Each number is 50 + 12 x the weight over its row's rms, rounded and kept within 0 to 99. Layers, rows and columns count from 0. The size before them is the row's rms in percent of the matrix's.

# down: layer 13 MLP down (transposed), 320x128, rms 0.155, rows 228-262, columns 64-127
# gate: layer 13 MLP gate, 320x128, rms 0.165, rows 229-263, columns 64-127
# up: layer 13 MLP up, 320x128, rms 0.161, rows 229-263, columns 64-127
down228 093:62 35 54 59 43 49 63 62 60 56 39 68 36 49 12 48 89 71 58 45 57 31 71 45 45 49 49 36 41 55 68 44 28 42 58 70 49 53 46 48 55 50 58 75 53 57 74 54 46 35 69 56 44 59 47 53 29 53 51 64 47 53 59 50
gate229 113:60 58 40 41 64 66 65 85 73 54 57 61 64 48 71 43 49 38 57 62 49 52 49 50 59 58 49 54 40 60 36 64 59 65 36 45 68 28 56 73 62 61 67 47 59 35 60 49 71 49 46 48 44 44 46 55 47 52 52 37 32 43 66 34
up229 117:39 55 57 28 46 36 42 19 74 43 64 55 28 40 44 50 57 64 47 73 39 38 57 50 36 64 63 73 33 38 36 29 39 40 59 31 49 46 64 52 47 45 24 62 36 41 41 38 38 35 65 59 31 50 54 52 45 48 49 45 50 43 55 62
down229 118:38 50 49 44 52 65 48 18 40 39 47 35 56 42 44 56 54 60 43 49 59 48 59 71 29 54 40 60 60 16 48 55 35 47 52 88 69 59 62 48 60 31 49 54 55 48 49 48 57 62 63 41 51 39 61 40 62 43 53 41 45 51 26 29
gate230 099:56 45 60 46 46 75 31 60 38 53 48 36 38 44 58 49 47 49 50 55 59 64 60 63 60 48 36 39 56 46 55 55 79 56 63 37 45 65 61 28 56 36 69 78 53 48 33 44 49 41 47 45 33 52 56 45 51 68 42 58 30 44 73 51
up230 102:43 54 36 54 63 58 36 42 54 52 34 50 35 57 55 56 57 48 56 57 53 49 47 55 58 70 65 52 64 51 37 41 45 61 38 63 32 38 67 67 49 45 57 53 62 75 54 65 41 39 29 33 41 40 24 45 31 64 30 57 36 52 34 65
down230 096:60 43 52 33 56 72 55 31 46 34 45 55 50 42 56 45 35 42 55 43 64 54 35 56 32 43 49 34 44 47 46 57 51 43 61 37 40 47 51 47 27 45 41 71 49 32 33 43 53 57 72 37 59 51 52 75 46 36 43 33 39 82 39 53
gate231 108:51 56 38 51 65 42 65 61 60 65 62 27 65 56 41 59 50 53 57 47 72 40 28 56 69 62 77 38 33 50 38 45 28 28 63 41 44 12 53 59 63 49 30 49 55 35 45 53 17 53 56 70 54 47 67 48 58 65 46 44 50 56 64 49
up231 107:42 52 57 56 47 63 46 54 59 45 37 52 68 40 46 61 35 58 45 46 30 37 67 34 59 39 25 33 42 43 56 51 42 61 61 36 74 44 71 51 53 65 58 52 47 51 51 26 43 57 50 39 68 71 46 50 42 55 55 49 48 29 46 56
down231 105:63 63 43 34 49 48 44 42 42 74 36 48 36 46 59 65 40 46 51 68 48 66 61 66 60 58 51 31 62 54 39 55 48 57 49 44 32 42 65 51 43 59 56 46 62 56 36 44 51 52 72 58 84 59 58 60 72 50 36 50 40 56 47 34
gate232 096:45 58 47 54 57 52 49 51 70 48 49 64 57 52 51 46 46 26 57 49 58 56 49 65 68 58 47 51 42 63 47 64 36 66 34 53 26 71 63 56 69 51 56 37 30 39 55 31 51 20 53 59 40 52 48 65 54 60 72 62 50 40 44 57
up232 102:61 65 59 55 77 56 54 53 46 46 37 33 54 50 52 35 56 64 58 61 50 45 65 39 53 41 45 38 51 34 54 57 58 67 61 74 50 52 57 42 50 58 64 56 81 51 44 65 49 26 66 38 42 42 39 50 30 52 57 37 18 47 41 58
down232 095:43 32 40 58 59 33 45 41 42 46 50 56 28 40 55 63 56 52 52 40 44 53 52 65 67 40 87 34 59 53 65 74 49 43 51 40 62 54 49 56 40 56 50 44 41 45 40 51 21 31 49 60 60 48 45 59 70 60 68 36 36 47 62 42
gate233 095:59 49 51 46 46 35 56 60 36 49 56 69 57 44 49 40 45 47 52 37 45 38 58 46 06 48 49 40 87 55 44 45 25 57 37 53 62 51 37 41 43 54 54 68 41 53 55 57 67 58 42 64 30 25 58 55 48 65 42 56 49 43 57 53
up233 098:43 52 50 68 57 65 37 74 57 60 39 55 57 50 54 52 72 33 42 41 57 43 55 60 43 51 49 36 57 56 60 69 67 46 54 49 52 51 57 71 70 45 52 52 49 45 32 44 49 56 52 46 52 74 71 60 67 46 44 55 52 65 60 49
down233 091:56 69 65 57 28 47 53 33 51 54 41 35 39 58 62 59 42 66 45 36 56 64 34 62 39 49 74 49 40 57 31 46 64 33 48 42 57 29 39 46 52 38 35 24 21 41 46 56 50 69 58 55 59 65 40 49 83 41 41 43 48 46 49 49
gate234 106:55 15 41 44 43 26 60 42 58 68 52 59 35 42 71 47 34 69 40 62 48 42 74 51 40 29 38 38 67 47 43 35 36 42 58 45 55 55 38 35 40 58 44 53 64 64 60 59 51 37 37 43 68 55 29 53 24 64 41 54 67 66 61 46
up234 096:52 39 65 12 52 40 48 72 45 61 58 51 21 44 49 33 50 58 41 57 60 63 43 45 46 62 63 33 55 53 44 50 42 62 45 62 51 49 66 41 64 43 72 52 70 50 27 28 26 34 55 66 39 46 67 52 69 59 42 45 66 50 50 34
down234 101:35 48 60 50 62 56 33 83 34 75 50 52 40 55 48 48 54 58 49 51 51 54 33 43 62 45 73 48 70 56 67 37 60 67 37 34 45 51 59 53 60 35 65 79 44 31 63 29 39 44 63 48 42 59 51 45 00 46 66 44 54 60 55 48
gate235 100:33 49 36 61 63 54 52 62 74 63 53 49 31 42 38 55 60 47 58 60 46 51 52 68 42 61 46 39 61 50 34 44 47 59 51 39 67 78 39 61 55 55 39 58 47 58 73 50 44 59 27 42 43 30 59 42 60 70 60 55 43 50 54 35
up235 108:57 54 46 56 43 58 57 46 39 32 59 30 67 62 46 59 78 55 27 46 57 60 56 61 43 47 44 54 55 50 46 52 69 61 47 39 52 58 61 56 44 32 67 38 58 33 43 37 41 45 60 66 45 55 67 42 47 36 39 44 51 72 19 64
down235 103:37 40 40 50 49 47 59 53 38 52 36 68 34 77 61 58 45 62 59 50 60 55 45 26 51 57 47 68 50 46 35 73 51 73 41 59 45 59 49 19 55 61 51 56 49 34 73 42 32 68 40 58 66 51 47 38 43 43 59 57 60 63 23 79
gate236 094:60 35 41 37 29 48 50 64 43 43 50 37 59 56 47 46 55 63 60 38 63 50 64 31 47 56 52 61 38 50 60 61 53 41 66 56 33 51 51 50 63 41 68 53 38 46 41 57 48 61 52 58 51 49 60 58 54 61 53 29 58 37 44 62
up236 101:71 34 61 49 49 59 64 51 40 54 39 23 62 54 59 47 63 63 47 57 22 58 39 64 38 42 55 38 67 39 31 56 53 61 67 41 64 47 46 51 49 62 47 55 51 36 29 47 43 56 64 47 26 48 40 57 51 36 58 55 17 76 55 54
down236 103:37 56 52 52 56 57 47 48 33 37 61 46 51 64 33 56 33 76 45 52 40 40 73 47 75 40 52 36 51 45 36 48 38 37 51 26 59 28 62 52 43 67 48 21 52 61 42 41 35 56 73 57 41 54 44 73 53 30 54 54 51 34 49 47
gate237 098:43 37 31 53 66 51 40 52 52 47 54 46 40 35 52 47 69 49 30 49 27 45 41 47 48 72 48 71 57 59 36 35 54 38 66 51 74 33 46 48 56 64 45 57 55 65 58 25 26 63 47 44 36 34 39 63 52 52 55 51 32 83 46 60
up237 097:52 28 59 55 60 49 56 32 50 32 44 55 51 59 58 70 64 42 64 62 66 41 54 57 44 49 57 59 52 55 66 70 45 45 54 59 39 59 48 48 67 39 40 45 62 59 50 31 50 48 44 45 49 32 63 49 51 52 71 54 53 26 34 56
down237 099:26 41 36 45 37 41 45 62 49 51 59 46 54 51 41 76 49 53 55 60 40 35 58 46 73 69 50 47 55 60 42 49 54 71 35 66 72 47 45 50 58 41 62 37 57 39 50 64 39 65 39 44 55 52 57 47 63 76 49 34 45 47 54 51
gate238 105:49 28 48 44 55 44 33 53 67 42 60 52 64 39 58 55 40 51 28 66 76 42 77 51 41 51 38 36 68 44 19 68 69 42 30 32 53 48 55 36 44 49 31 45 39 49 31 50 44 36 54 42 51 43 51 51 46 51 65 46 37 59 54 48
up238 103:41 46 62 56 72 26 34 54 60 45 53 27 27 41 65 45 51 40 44 45 58 42 59 69 62 71 49 30 55 52 34 71 48 52 43 39 61 55 50 38 51 51 41 61 59 50 57 50 49 63 60 35 33 58 42 49 68 26 60 37 56 44 72 42
down238 095:49 53 46 86 58 45 71 31 60 49 57 47 61 52 36 49 51 64 41 53 60 57 53 26 51 37 54 73 38 72 36 68 50 35 54 38 52 55 38 58 64 47 56 27 66 41 42 63 37 67 53 58 56 45 47 45 79 72 52 70 41 72 45 42
gate239 100:63 70 32 41 34 59 53 41 53 63 45 39 65 43 67 46 50 60 52 40 48 28 32 49 41 57 28 42 58 40 45 49 51 57 59 47 60 36 43 76 28 39 39 31 44 51 39 52 26 29 35 67 38 56 46 65 47 49 44 51 37 38 49 60
up239 098:59 39 59 46 46 76 42 51 48 40 25 41 60 49 37 61 55 58 64 24 49 63 69 58 34 44 47 31 44 58 51 47 52 44 63 48 46 56 56 60 60 79 80 65 64 53 32 48 52 39 47 69 48 59 76 56 63 49 64 43 36 37 42 57
down239 100:32 54 60 46 38 42 60 50 47 47 51 54 21 62 41 45 37 72 52 45 40 40 40 57 41 37 53 49 58 43 57 53 44 39 53 64 62 43 54 59 62 38 40 67 41 78 65 61 49 50 62 30 50 57 30 64 43 56 50 52 46 54 78 54
gate240 095:51 53 51 32 47 33 40 54 39 46 36 63 52 62 27 56 48 48 28 70 33 43 47 31 44 50 52 51 45 42 30 45 56 43 74 48 68 55 48 27 45 39 54 47 61 50 60 44 63 59 50 48 66 44 43 35 52 58 38 50 38 70 91 44
up240 095:84 64 57 71 51 54 39 50 55 42 44 60 65 37 42 44 65 55 31 34 70 51 40 51 59 65 45 67 47 47 63 33 65 36 66 62 45 34 67 37 52 56 75 53 42 45 46 60 40 42 54 36 46 34 59 36 55 47 52 62 37 76 55 52
down240 089:53 54 49 36 55 38 21 41 30 46 46 52 62 43 43 45 43 55 44 38 44 53 52 42 58 66 47 61 21 39 35 52 57 60 58 49 39 57 52 51 81 36 52 40 55 37 69 56 50 70 46 46 78 64 71 51 54 28 58 30 48 54 45 58
gate241 103:48 40 55 60 54 54 30 50 40 48 34 73 30 46 33 43 51 53 58 22 59 59 52 51 56 38 31 40 51 29 41 46 41 56 43 53 49 59 46 57 45 40 52 61 28 60 43 30 58 48 37 55 43 31 32 74 73 40 29 32 40 30 51 42
up241 106:53 56 69 51 62 42 51 63 39 60 53 63 56 56 49 53 53 45 49 66 57 82 56 70 45 52 48 48 42 54 50 47 48 60 24 38 37 34 45 45 28 53 43 32 40 45 38 43 44 40 29 41 52 54 70 60 45 19 44 37 56 54 27 54
down241 103:60 34 62 58 37 80 27 60 47 65 43 56 40 43 16 46 58 54 63 20 64 58 48 49 56 46 65 59 33 45 60 54 50 55 59 45 53 46 53 44 62 44 57 28 52 50 47 52 40 48 58 68 37 51 48 45 59 46 55 85 64 27 57 44
gate242 091:53 55 70 67 52 31 55 60 59 53 59 62 58 34 51 45 64 46 60 62 71 29 51 55 62 48 47 52 48 53 60 63 68 56 65 57 58 39 52 64 65 64 52 63 49 57 25 55 57 47 35 55 62 67 67 56 26 58 40 52 64 36 46 62
up242 093:44 51 53 62 60 60 54 46 48 27 43 63 34 32 41 52 46 43 58 51 53 68 37 41 49 52 66 79 71 66 32 25 53 60 47 69 67 47 50 35 47 42 54 61 52 43 81 51 42 57 31 47 47 37 27 73 49 59 57 66 64 53 52 45
down242 099:40 54 39 64 54 70 22 42 24 66 48 56 32 60 53 49 68 62 59 43 35 59 53 32 54 36 50 44 44 63 57 46 39 35 57 40 52 60 58 37 57 42 51 44 57 40 51 51 56 35 53 29 43 32 43 41 46 49 36 49 61 69 74 35
gate243 085:65 50 32 49 61 52 54 64 40 64 42 59 79 38 57 68 77 28 48 52 57 57 58 75 62 50 38 59 60 48 54 56 39 68 41 51 40 67 72 20 68 61 51 61 58 51 41 50 31 53 69 28 48 42 61 48 24 34 27 49 51 54 59 47
up243 080:47 72 33 26 40 52 48 63 43 55 34 51 61 55 52 58 45 38 34 58 49 60 47 50 47 64 60 53 56 52 33 43 37 65 48 54 35 59 41 61 45 40 40 58 79 56 51 38 39 47 38 31 52 46 40 52 28 52 35 65 64 60 33 49
down243 109:45 51 52 44 39 50 42 47 53 45 57 42 14 43 45 17 48 46 65 51 69 50 49 32 40 62 37 45 58 56 67 86 54 39 66 44 55 40 45 42 50 54 48 55 27 45 48 53 36 57 36 70 57 65 58 39 54 56 39 64 53 52 55 44
gate244 097:29 51 38 32 51 70 51 39 58 55 49 37 64 27 32 62 61 44 50 55 55 69 51 64 59 52 42 51 67 67 81 48 56 46 32 56 42 70 36 56 49 49 41 57 44 42 43 45 68 32 47 73 28 68 43 78 38 56 58 39 36 42 55 50
up244 102:46 67 54 24 37 56 52 54 58 61 41 29 45 47 61 58 38 23 53 54 59 59 28 72 75 46 59 58 55 50 62 76 57 57 49 44 34 52 63 58 53 48 39 37 57 56 52 44 66 42 53 62 55 70 66 57 49 54 47 33 20 53 53 50
down244 102:50 34 50 42 47 44 36 50 38 63 40 72 33 60 53 42 53 55 53 53 70 50 52 31 34 30 56 40 50 72 57 41 47 48 41 60 51 55 63 38 63 58 65 41 39 52 46 54 55 51 51 56 43 57 41 50 00 43 48 29 67 57 58 60
gate245 102:33 61 53 49 26 60 41 43 46 65 49 64 44 38 39 32 62 34 41 54 65 58 76 46 34 45 66 54 66 39 46 52 32 47 40 60 54 28 72 55 58 61 46 46 53 71 52 29 49 58 57 29 59 60 33 43 62 52 66 62 49 54 68 55
up245 103:35 44 49 50 39 56 56 49 60 34 38 55 57 36 63 60 66 30 63 43 55 46 32 52 41 49 55 48 66 40 59 33 45 47 47 57 49 42 48 53 44 45 57 49 46 54 40 40 39 46 54 44 49 70 51 37 64 46 41 56 28 21 51 53
down245 095:49 57 45 42 44 42 51 32 51 59 53 58 62 26 51 31 38 33 30 49 32 51 29 81 63 39 53 40 60 54 41 48 73 56 40 26 40 59 43 51 52 67 79 60 37 49 52 48 59 53 79 27 59 36 36 47 73 44 61 53 53 42 44 50
gate246 098:58 41 22 49 62 66 54 37 46 46 70 39 59 53 53 66 59 52 35 56 57 55 38 28 59 53 46 34 31 51 66 57 55 45 29 56 55 34 37 59 18 37 45 56 52 35 54 65 51 62 34 52 34 47 56 45 54 53 55 65 46 50 46 57
up246 106:65 35 61 59 52 52 54 45 72 30 49 52 54 58 44 66 31 60 48 81 28 55 33 58 49 47 62 60 56 37 66 50 32 54 57 67 43 47 46 40 54 61 50 51 32 35 43 70 49 49 68 40 60 29 38 43 68 49 49 57 38 15 35 52
down246 103:54 59 56 55 25 47 73 40 50 53 51 53 44 53 51 30 58 52 76 51 32 55 48 62 62 67 40 57 49 49 67 62 50 47 38 63 74 42 64 62 62 57 42 77 53 57 54 30 60 42 40 32 49 36 54 36 76 53 40 41 51 35 44 54
gate247 103:53 59 48 36 52 53 62 56 23 42 63 41 70 42 63 48 56 63 50 44 59 41 38 37 44 41 49 54 60 42 55 54 53 62 31 56 57 74 42 30 51 31 63 40 60 37 51 52 54 53 40 50 52 34 39 48 44 39 55 44 42 68 45 51
up247 102:59 37 52 50 50 38 62 56 53 61 69 46 55 35 30 41 58 40 37 40 34 56 55 53 29 47 45 38 51 43 54 42 33 49 58 38 50 43 51 47 61 78 49 65 45 45 39 50 54 44 71 39 49 51 33 53 61 49 51 53 52 44 65 49
down247 094:45 51 45 38 31 35 62 47 51 41 61 42 48 46 47 29 43 49 67 73 44 68 57 61 52 66 44 61 35 40 51 51 47 46 60 49 48 41 53 30 43 58 35 36 30 29 50 38 37 75 52 38 58 54 31 45 53 48 51 56 40 52 33 31
gate248 108:34 41 32 35 45 53 52 49 63 62 49 35 35 47 53 46 33 59 72 27 53 65 44 31 50 69 45 31 46 57 41 50 42 50 54 51 52 19 48 40 52 59 81 47 34 72 39 47 45 39 31 53 35 47 32 62 59 41 61 51 54 48 43 37
up248 107:51 50 51 45 73 53 67 48 67 55 75 46 47 58 62 23 50 52 59 62 54 47 65 53 43 74 34 54 68 59 22 54 51 52 21 36 54 52 61 85 55 60 77 45 70 59 63 15 41 56 43 33 31 46 39 55 58 32 54 54 46 49 53 41
down248 109:53 49 59 43 59 65 51 69 58 65 28 49 54 45 52 47 70 36 46 58 58 62 41 65 40 50 33 40 49 56 60 33 65 47 60 55 69 35 36 54 43 52 48 61 24 51 57 41 37 56 39 50 58 50 59 58 39 38 60 41 52 29 48 45
gate249 100:56 64 80 45 55 49 38 72 59 37 43 65 45 49 27 54 47 37 64 47 34 66 53 57 46 48 61 61 37 57 23 64 48 48 52 47 33 37 45 38 59 58 25 38 42 39 43 49 43 54 63 56 54 38 38 32 44 39 57 34 58 39 56 49
up249 091:60 48 65 51 52 68 44 53 52 44 53 49 61 49 34 83 70 53 61 42 38 46 68 53 67 32 51 45 49 57 65 54 42 53 51 36 48 58 47 22 76 42 33 51 52 48 38 56 75 44 54 41 50 54 62 42 45 57 34 46 62 38 42 37
down249 088:34 48 56 49 39 49 48 51 35 60 46 71 33 32 64 69 39 32 47 59 52 37 28 37 36 64 35 60 59 36 66 52 38 47 47 53 60 51 47 51 40 48 40 34 36 74 42 68 72 54 40 48 61 71 62 39 62 58 47 36 46 26 44 62
gate250 085:36 49 56 45 53 55 39 54 55 35 64 42 31 52 58 56 58 54 18 64 38 28 46 59 42 59 49 65 74 63 36 66 42 49 73 59 49 39 74 61 63 43 65 58 37 19 36 28 35 53 69 51 41 36 51 68 49 59 56 45 44 48 49 64
up250 095:37 70 50 57 38 54 36 64 65 51 50 65 41 59 69 64 60 60 39 74 41 33 54 51 73 35 60 47 38 59 54 54 36 67 50 61 54 66 48 62 43 30 51 50 62 23 53 43 54 12 54 30 31 26 40 43 63 64 55 59 60 25 56 51
down250 095:48 57 62 46 62 51 45 59 43 52 47 36 40 52 55 48 65 40 48 52 58 49 58 33 27 54 51 51 44 45 39 71 55 42 58 43 37 42 60 56 34 30 33 75 38 05 46 24 51 55 45 67 48 60 62 48 33 35 43 28 70 48 36 55
gate251 107:22 70 69 48 51 48 43 41 53 48 73 47 63 50 49 58 64 45 80 42 44 42 79 41 58 45 46 38 38 48 45 48 52 57 62 46 67 50 52 40 54 57 64 55 54 73 55 71 39 38 30 28 32 65 58 46 37 74 74 55 52 51 45 68
up251 109:29 37 75 55 50 55 73 54 52 74 53 47 24 66 36 43 73 48 55 38 54 52 64 52 43 46 62 52 56 60 49 60 55 48 57 44 42 46 28 51 38 65 51 44 42 56 45 53 41 36 48 47 64 41 38 53 60 44 43 41 67 48 55 44
down251 107:43 31 60 61 68 35 32 53 59 57 61 56 47 71 49 65 37 55 41 59 46 58 70 38 59 57 55 49 42 39 57 47 57 49 42 53 37 48 56 38 69 32 64 31 58 52 52 53 48 43 29 38 41 33 53 47 21 57 49 52 57 38 56 45
gate252 087:74 57 62 51 45 26 53 55 45 51 47 48 64 24 44 75 72 39 68 49 40 41 57 46 44 51 37 61 42 47 70 30 23 64 53 55 36 57 56 59 57 59 34 35 51 52 54 48 34 37 56 36 51 51 44 45 45 57 45 45 55 50 39 51
up252 091:58 49 63 40 31 39 44 57 52 55 54 41 54 41 43 49 25 49 46 48 44 49 78 45 55 67 69 47 56 39 60 58 48 52 50 45 58 64 44 36 62 40 43 48 42 56 78 45 66 54 75 61 51 49 54 45 42 63 46 60 33 60 42 47
down252 089:57 64 49 60 58 30 49 38 59 55 38 76 50 41 56 52 49 56 49 63 56 61 44 64 21 53 41 48 31 50 41 72 50 41 40 54 31 31 51 63 61 43 46 27 24 48 60 69 56 47 37 43 56 37 40 39 35 08 55 56 44 63 43 51
gate253 099:40 66 24 53 49 55 59 61 75 65 49 44 56 54 52 45 55 30 48 40 42 35 47 41 56 33 28 43 50 60 63 58 34 44 59 49 67 62 54 68 36 53 31 39 54 48 63 56 59 41 63 43 65 41 59 38 55 38 56 69 61 50 55 53
up253 092:37 66 37 61 67 63 46 57 58 45 60 64 21 55 60 52 37 39 59 46 68 31 42 34 63 56 77 34 53 47 63 42 42 65 26 48 46 56 32 38 53 39 68 56 61 66 27 41 48 40 51 26 36 44 57 36 45 61 54 32 45 41 54 24
down253 106:33 62 67 52 52 47 43 52 30 52 52 43 50 26 31 76 51 51 47 60 68 37 61 64 46 51 59 57 40 35 43 40 58 73 52 34 59 18 49 35 65 43 46 45 28 59 47 65 67 47 74 47 75 46 40 48 42 54 64 29 30 52 52 50
gate254 104:42 36 58 50 55 34 35 43 23 42 70 51 24 23 61 64 20 49 44 63 63 61 43 51 56 61 49 35 57 54 29 52 45 85 34 39 53 50 49 54 57 45 47 51 41 38 42 45 57 62 40 54 48 37 64 62 60 51 70 47 39 46 51 56
up254 098:56 41 68 52 61 60 64 51 55 58 52 62 52 63 45 42 49 49 53 32 40 37 36 50 37 74 49 66 67 53 51 51 55 71 68 59 37 48 68 34 54 61 38 51 56 70 72 43 60 48 44 63 43 66 35 51 40 35 50 73 52 48 58 53
down254 094:64 52 61 69 29 45 69 70 63 36 49 64 45 67 23 38 49 44 63 53 28 53 52 28 35 29 60 54 54 56 34 53 19 40 40 60 54 57 70 36 45 47 38 62 44 71 63 25 52 54 48 42 68 33 51 47 37 49 39 52 67 42 38 52
gate255 118:40 51 56 41 43 34 45 36 45 69 71 39 42 36 68 40 61 73 52 51 47 54 67 49 49 58 66 43 45 40 41 61 31 52 61 57 59 27 62 60 45 44 70 43 42 63 49 44 47 49 18 50 57 70 45 41 63 52 66 40 43 70 48 50
up255 113:78 22 50 37 48 38 48 39 66 48 40 45 50 64 68 52 45 61 53 62 48 61 35 36 52 58 42 57 56 68 60 65 58 42 72 56 47 71 37 39 44 41 54 45 58 35 49 50 49 70 60 51 43 39 67 52 40 71 35 45 70 52 49 53
down255 113:45 51 39 47 46 31 37 58 30 47 54 40 77 44 66 46 42 61 59 46 43 37 45 49 62 55 43 47 54 37 42 49 58 29 72 49 36 50 45 45 36 66 60 53 51 80 64 48 64 54 46 48 54 37 62 57 64 59 45 29 32 39 54 51
gate256 103:68 68 63 51 46 60 44 55 50 54 49 47 60 62 66 74 54 43 60 42 66 30 41 53 55 33 59 51 36 35 81 45 70 66 45 61 52 52 51 35 64 52 48 60 35 83 68 38 45 42 61 40 53 39 65 43 55 63 49 65 63 52 50 66
up256 102:55 64 50 44 48 65 76 66 70 62 26 44 59 63 48 66 38 69 49 60 59 67 44 57 50 55 42 44 58 42 38 54 61 61 47 31 46 30 46 54 40 54 49 69 56 63 68 38 34 49 42 52 40 29 42 43 55 58 39 38 33 72 47 37
down256 098:47 62 29 58 30 30 39 46 54 51 43 35 42 43 65 44 36 50 36 62 40 52 60 43 40 47 62 41 56 58 69 28 53 54 48 57 59 59 48 44 29 58 46 50 67 65 41 33 51 36 76 44 70 37 53 68 22 63 17 42 48 57 49 66
gate257 099:26 42 48 67 41 46 40 57 27 56 43 40 75 50 50 53 68 48 51 72 40 43 57 29 58 36 67 56 40 54 64 31 49 62 41 39 47 23 40 41 56 36 23 59 57 54 29 48 65 48 51 48 49 73 48 58 49 67 60 52 46 30 65 49
up257 095:49 56 51 39 49 30 69 34 54 44 20 48 51 45 41 63 51 41 50 59 52 47 51 34 73 57 41 68 40 58 43 48 76 43 59 65 56 56 59 60 46 38 59 64 65 30 38 65 51 58 40 71 50 55 45 35 52 40 48 54 59 59 45 64
down257 095:34 61 62 19 58 22 60 40 68 39 54 37 45 40 50 59 49 45 43 66 55 49 31 37 44 60 56 34 56 51 70 45 46 42 57 41 70 46 34 67 34 51 52 73 48 71 47 58 51 48 52 61 56 59 57 68 42 23 46 46 60 50 16 50
gate258 100:56 68 51 44 31 64 44 47 61 58 58 51 41 63 40 43 73 30 50 36 41 36 33 46 62 34 48 52 59 31 89 44 35 66 54 34 46 31 38 67 60 54 43 48 58 44 56 46 41 81 47 28 63 54 43 50 51 53 60 57 56 46 64 55
up258 097:49 78 48 43 33 63 33 43 37 67 30 61 67 46 55 46 42 27 56 48 73 57 57 36 33 45 60 50 53 46 68 60 25 51 57 37 60 57 61 61 53 50 27 51 49 49 51 54 67 62 39 49 52 55 65 55 37 52 67 48 66 61 74 57
down258 102:42 53 45 60 51 27 49 55 73 37 57 50 45 65 34 60 61 47 55 47 50 33 37 75 40 56 64 33 64 61 47 39 33 57 67 73 50 61 50 52 37 47 50 47 64 47 51 67 48 42 25 46 53 56 53 41 08 74 59 75 60 48 47 47
gate259 101:60 60 34 53 49 38 51 49 34 59 53 49 42 63 65 48 33 65 34 62 59 26 41 34 46 31 47 39 35 56 42 47 43 49 41 61 60 48 36 48 44 51 55 56 56 74 33 45 39 45 40 45 49 51 35 70 47 33 52 62 34 72 47 43
up259 104:49 45 60 69 48 46 44 31 36 60 82 61 46 36 60 38 58 57 61 35 40 52 59 49 57 48 48 37 60 39 50 57 43 71 49 67 48 44 58 85 26 53 59 38 34 49 73 52 75 47 46 44 63 74 58 43 47 46 56 38 69 60 49 36
down259 101:59 42 59 63 56 63 35 41 58 48 42 57 79 50 32 31 54 59 61 50 37 46 50 57 78 39 59 43 35 70 54 66 23 57 51 60 54 47 36 58 53 46 27 44 27 45 44 43 56 27 85 48 42 51 52 49 72 44 51 54 68 57 60 67
gate260 093:34 47 46 56 68 42 26 40 48 44 56 60 38 42 81 45 45 53 44 40 51 57 49 30 50 42 56 45 51 52 65 48 26 57 61 63 63 45 44 32 31 59 52 29 52 47 29 42 29 45 44 26 56 57 49 34 60 67 54 38 49 62 49 44
up260 097:57 42 42 34 44 79 50 44 55 45 69 29 55 48 51 51 70 52 18 39 49 46 61 41 39 64 64 51 62 38 45 29 67 60 74 40 30 51 42 51 41 45 44 47 47 40 57 32 42 43 46 45 74 37 50 44 81 56 63 60 62 54 38 48
down260 094:56 50 29 40 35 54 59 34 72 26 66 45 45 53 47 31 69 49 40 55 44 56 31 52 47 39 56 46 39 56 63 40 53 46 72 40 49 49 42 50 53 63 63 34 80 59 46 38 29 46 49 74 35 73 56 48 45 76 33 50 55 51 54 28
gate261 102:21 64 76 56 49 50 41 42 47 48 60 44 40 42 67 49 66 53 36 46 55 31 54 53 54 58 57 35 60 62 63 70 39 73 34 49 38 35 36 57 51 71 59 35 63 59 55 30 37 44 65 39 44 39 32 36 60 61 67 58 33 48 64 51
up261 097:63 34 49 59 54 54 67 38 51 50 43 40 55 50 75 43 46 54 51 56 68 55 42 44 45 59 38 55 71 59 54 52 59 57 57 40 59 68 61 37 47 46 47 44 54 57 73 37 28 39 46 39 34 64 55 54 54 48 57 56 50 39 27 63
down261 094:40 59 36 39 47 36 29 57 29 58 66 51 34 30 60 55 52 40 47 34 71 49 58 58 56 40 37 47 56 56 49 56 46 46 69 43 67 41 72 41 59 46 42 45 35 52 42 40 25 49 71 73 73 48 63 72 47 54 66 36 55 60 52 26
gate262 087:49 48 49 63 58 46 58 58 73 65 55 43 40 27 24 76 52 62 56 53 60 45 59 52 47 52 62 56 47 75 69 76 36 45 45 58 55 42 60 62 57 40 37 75 46 28 56 35 64 56 56 60 52 45 47 51 47 41 38 44 55 53 48 67
up262 096:23 56 37 36 39 48 36 42 47 23 51 50 27 39 31 61 42 53 51 49 66 60 51 68 53 45 41 59 27 45 72 54 65 43 28 62 48 49 48 54 60 54 47 66 34 47 69 54 62 70 40 64 59 70 41 63 64 70 50 47 64 41 54 37
down262 094:17 42 30 56 50 51 55 67 48 32 41 45 64 49 43 48 51 50 55 48 56 48 35 55 46 54 59 62 68 57 63 12 44 38 66 57 68 61 56 58 41 52 64 57 54 44 76 46 40 58 69 65 59 29 63 52 71 43 25 58 71 43 49 49
gate263 107:49 51 46 64 60 65 42 62 76 55 42 46 30 51 52 66 32 70 66 39 70 63 48 55 44 36 42 36 58 59 44 62 24 44 36 38 43 62 41 25 65 58 62 41 44 69 41 39 57 57 34 52 58 66 44 39 57 45 83 50 38 50 48 35
up263 101:41 32 48 37 60 42 50 50 57 52 42 30 36 46 58 51 54 23 45 60 52 54 56 49 48 64 46 59 48 56 50 48 62 34 75 49 52 66 62 46 58 32 64 41 62 38 42 62 47 47 28 67 63 44 33 37 72 59 45 46 45 45 32 49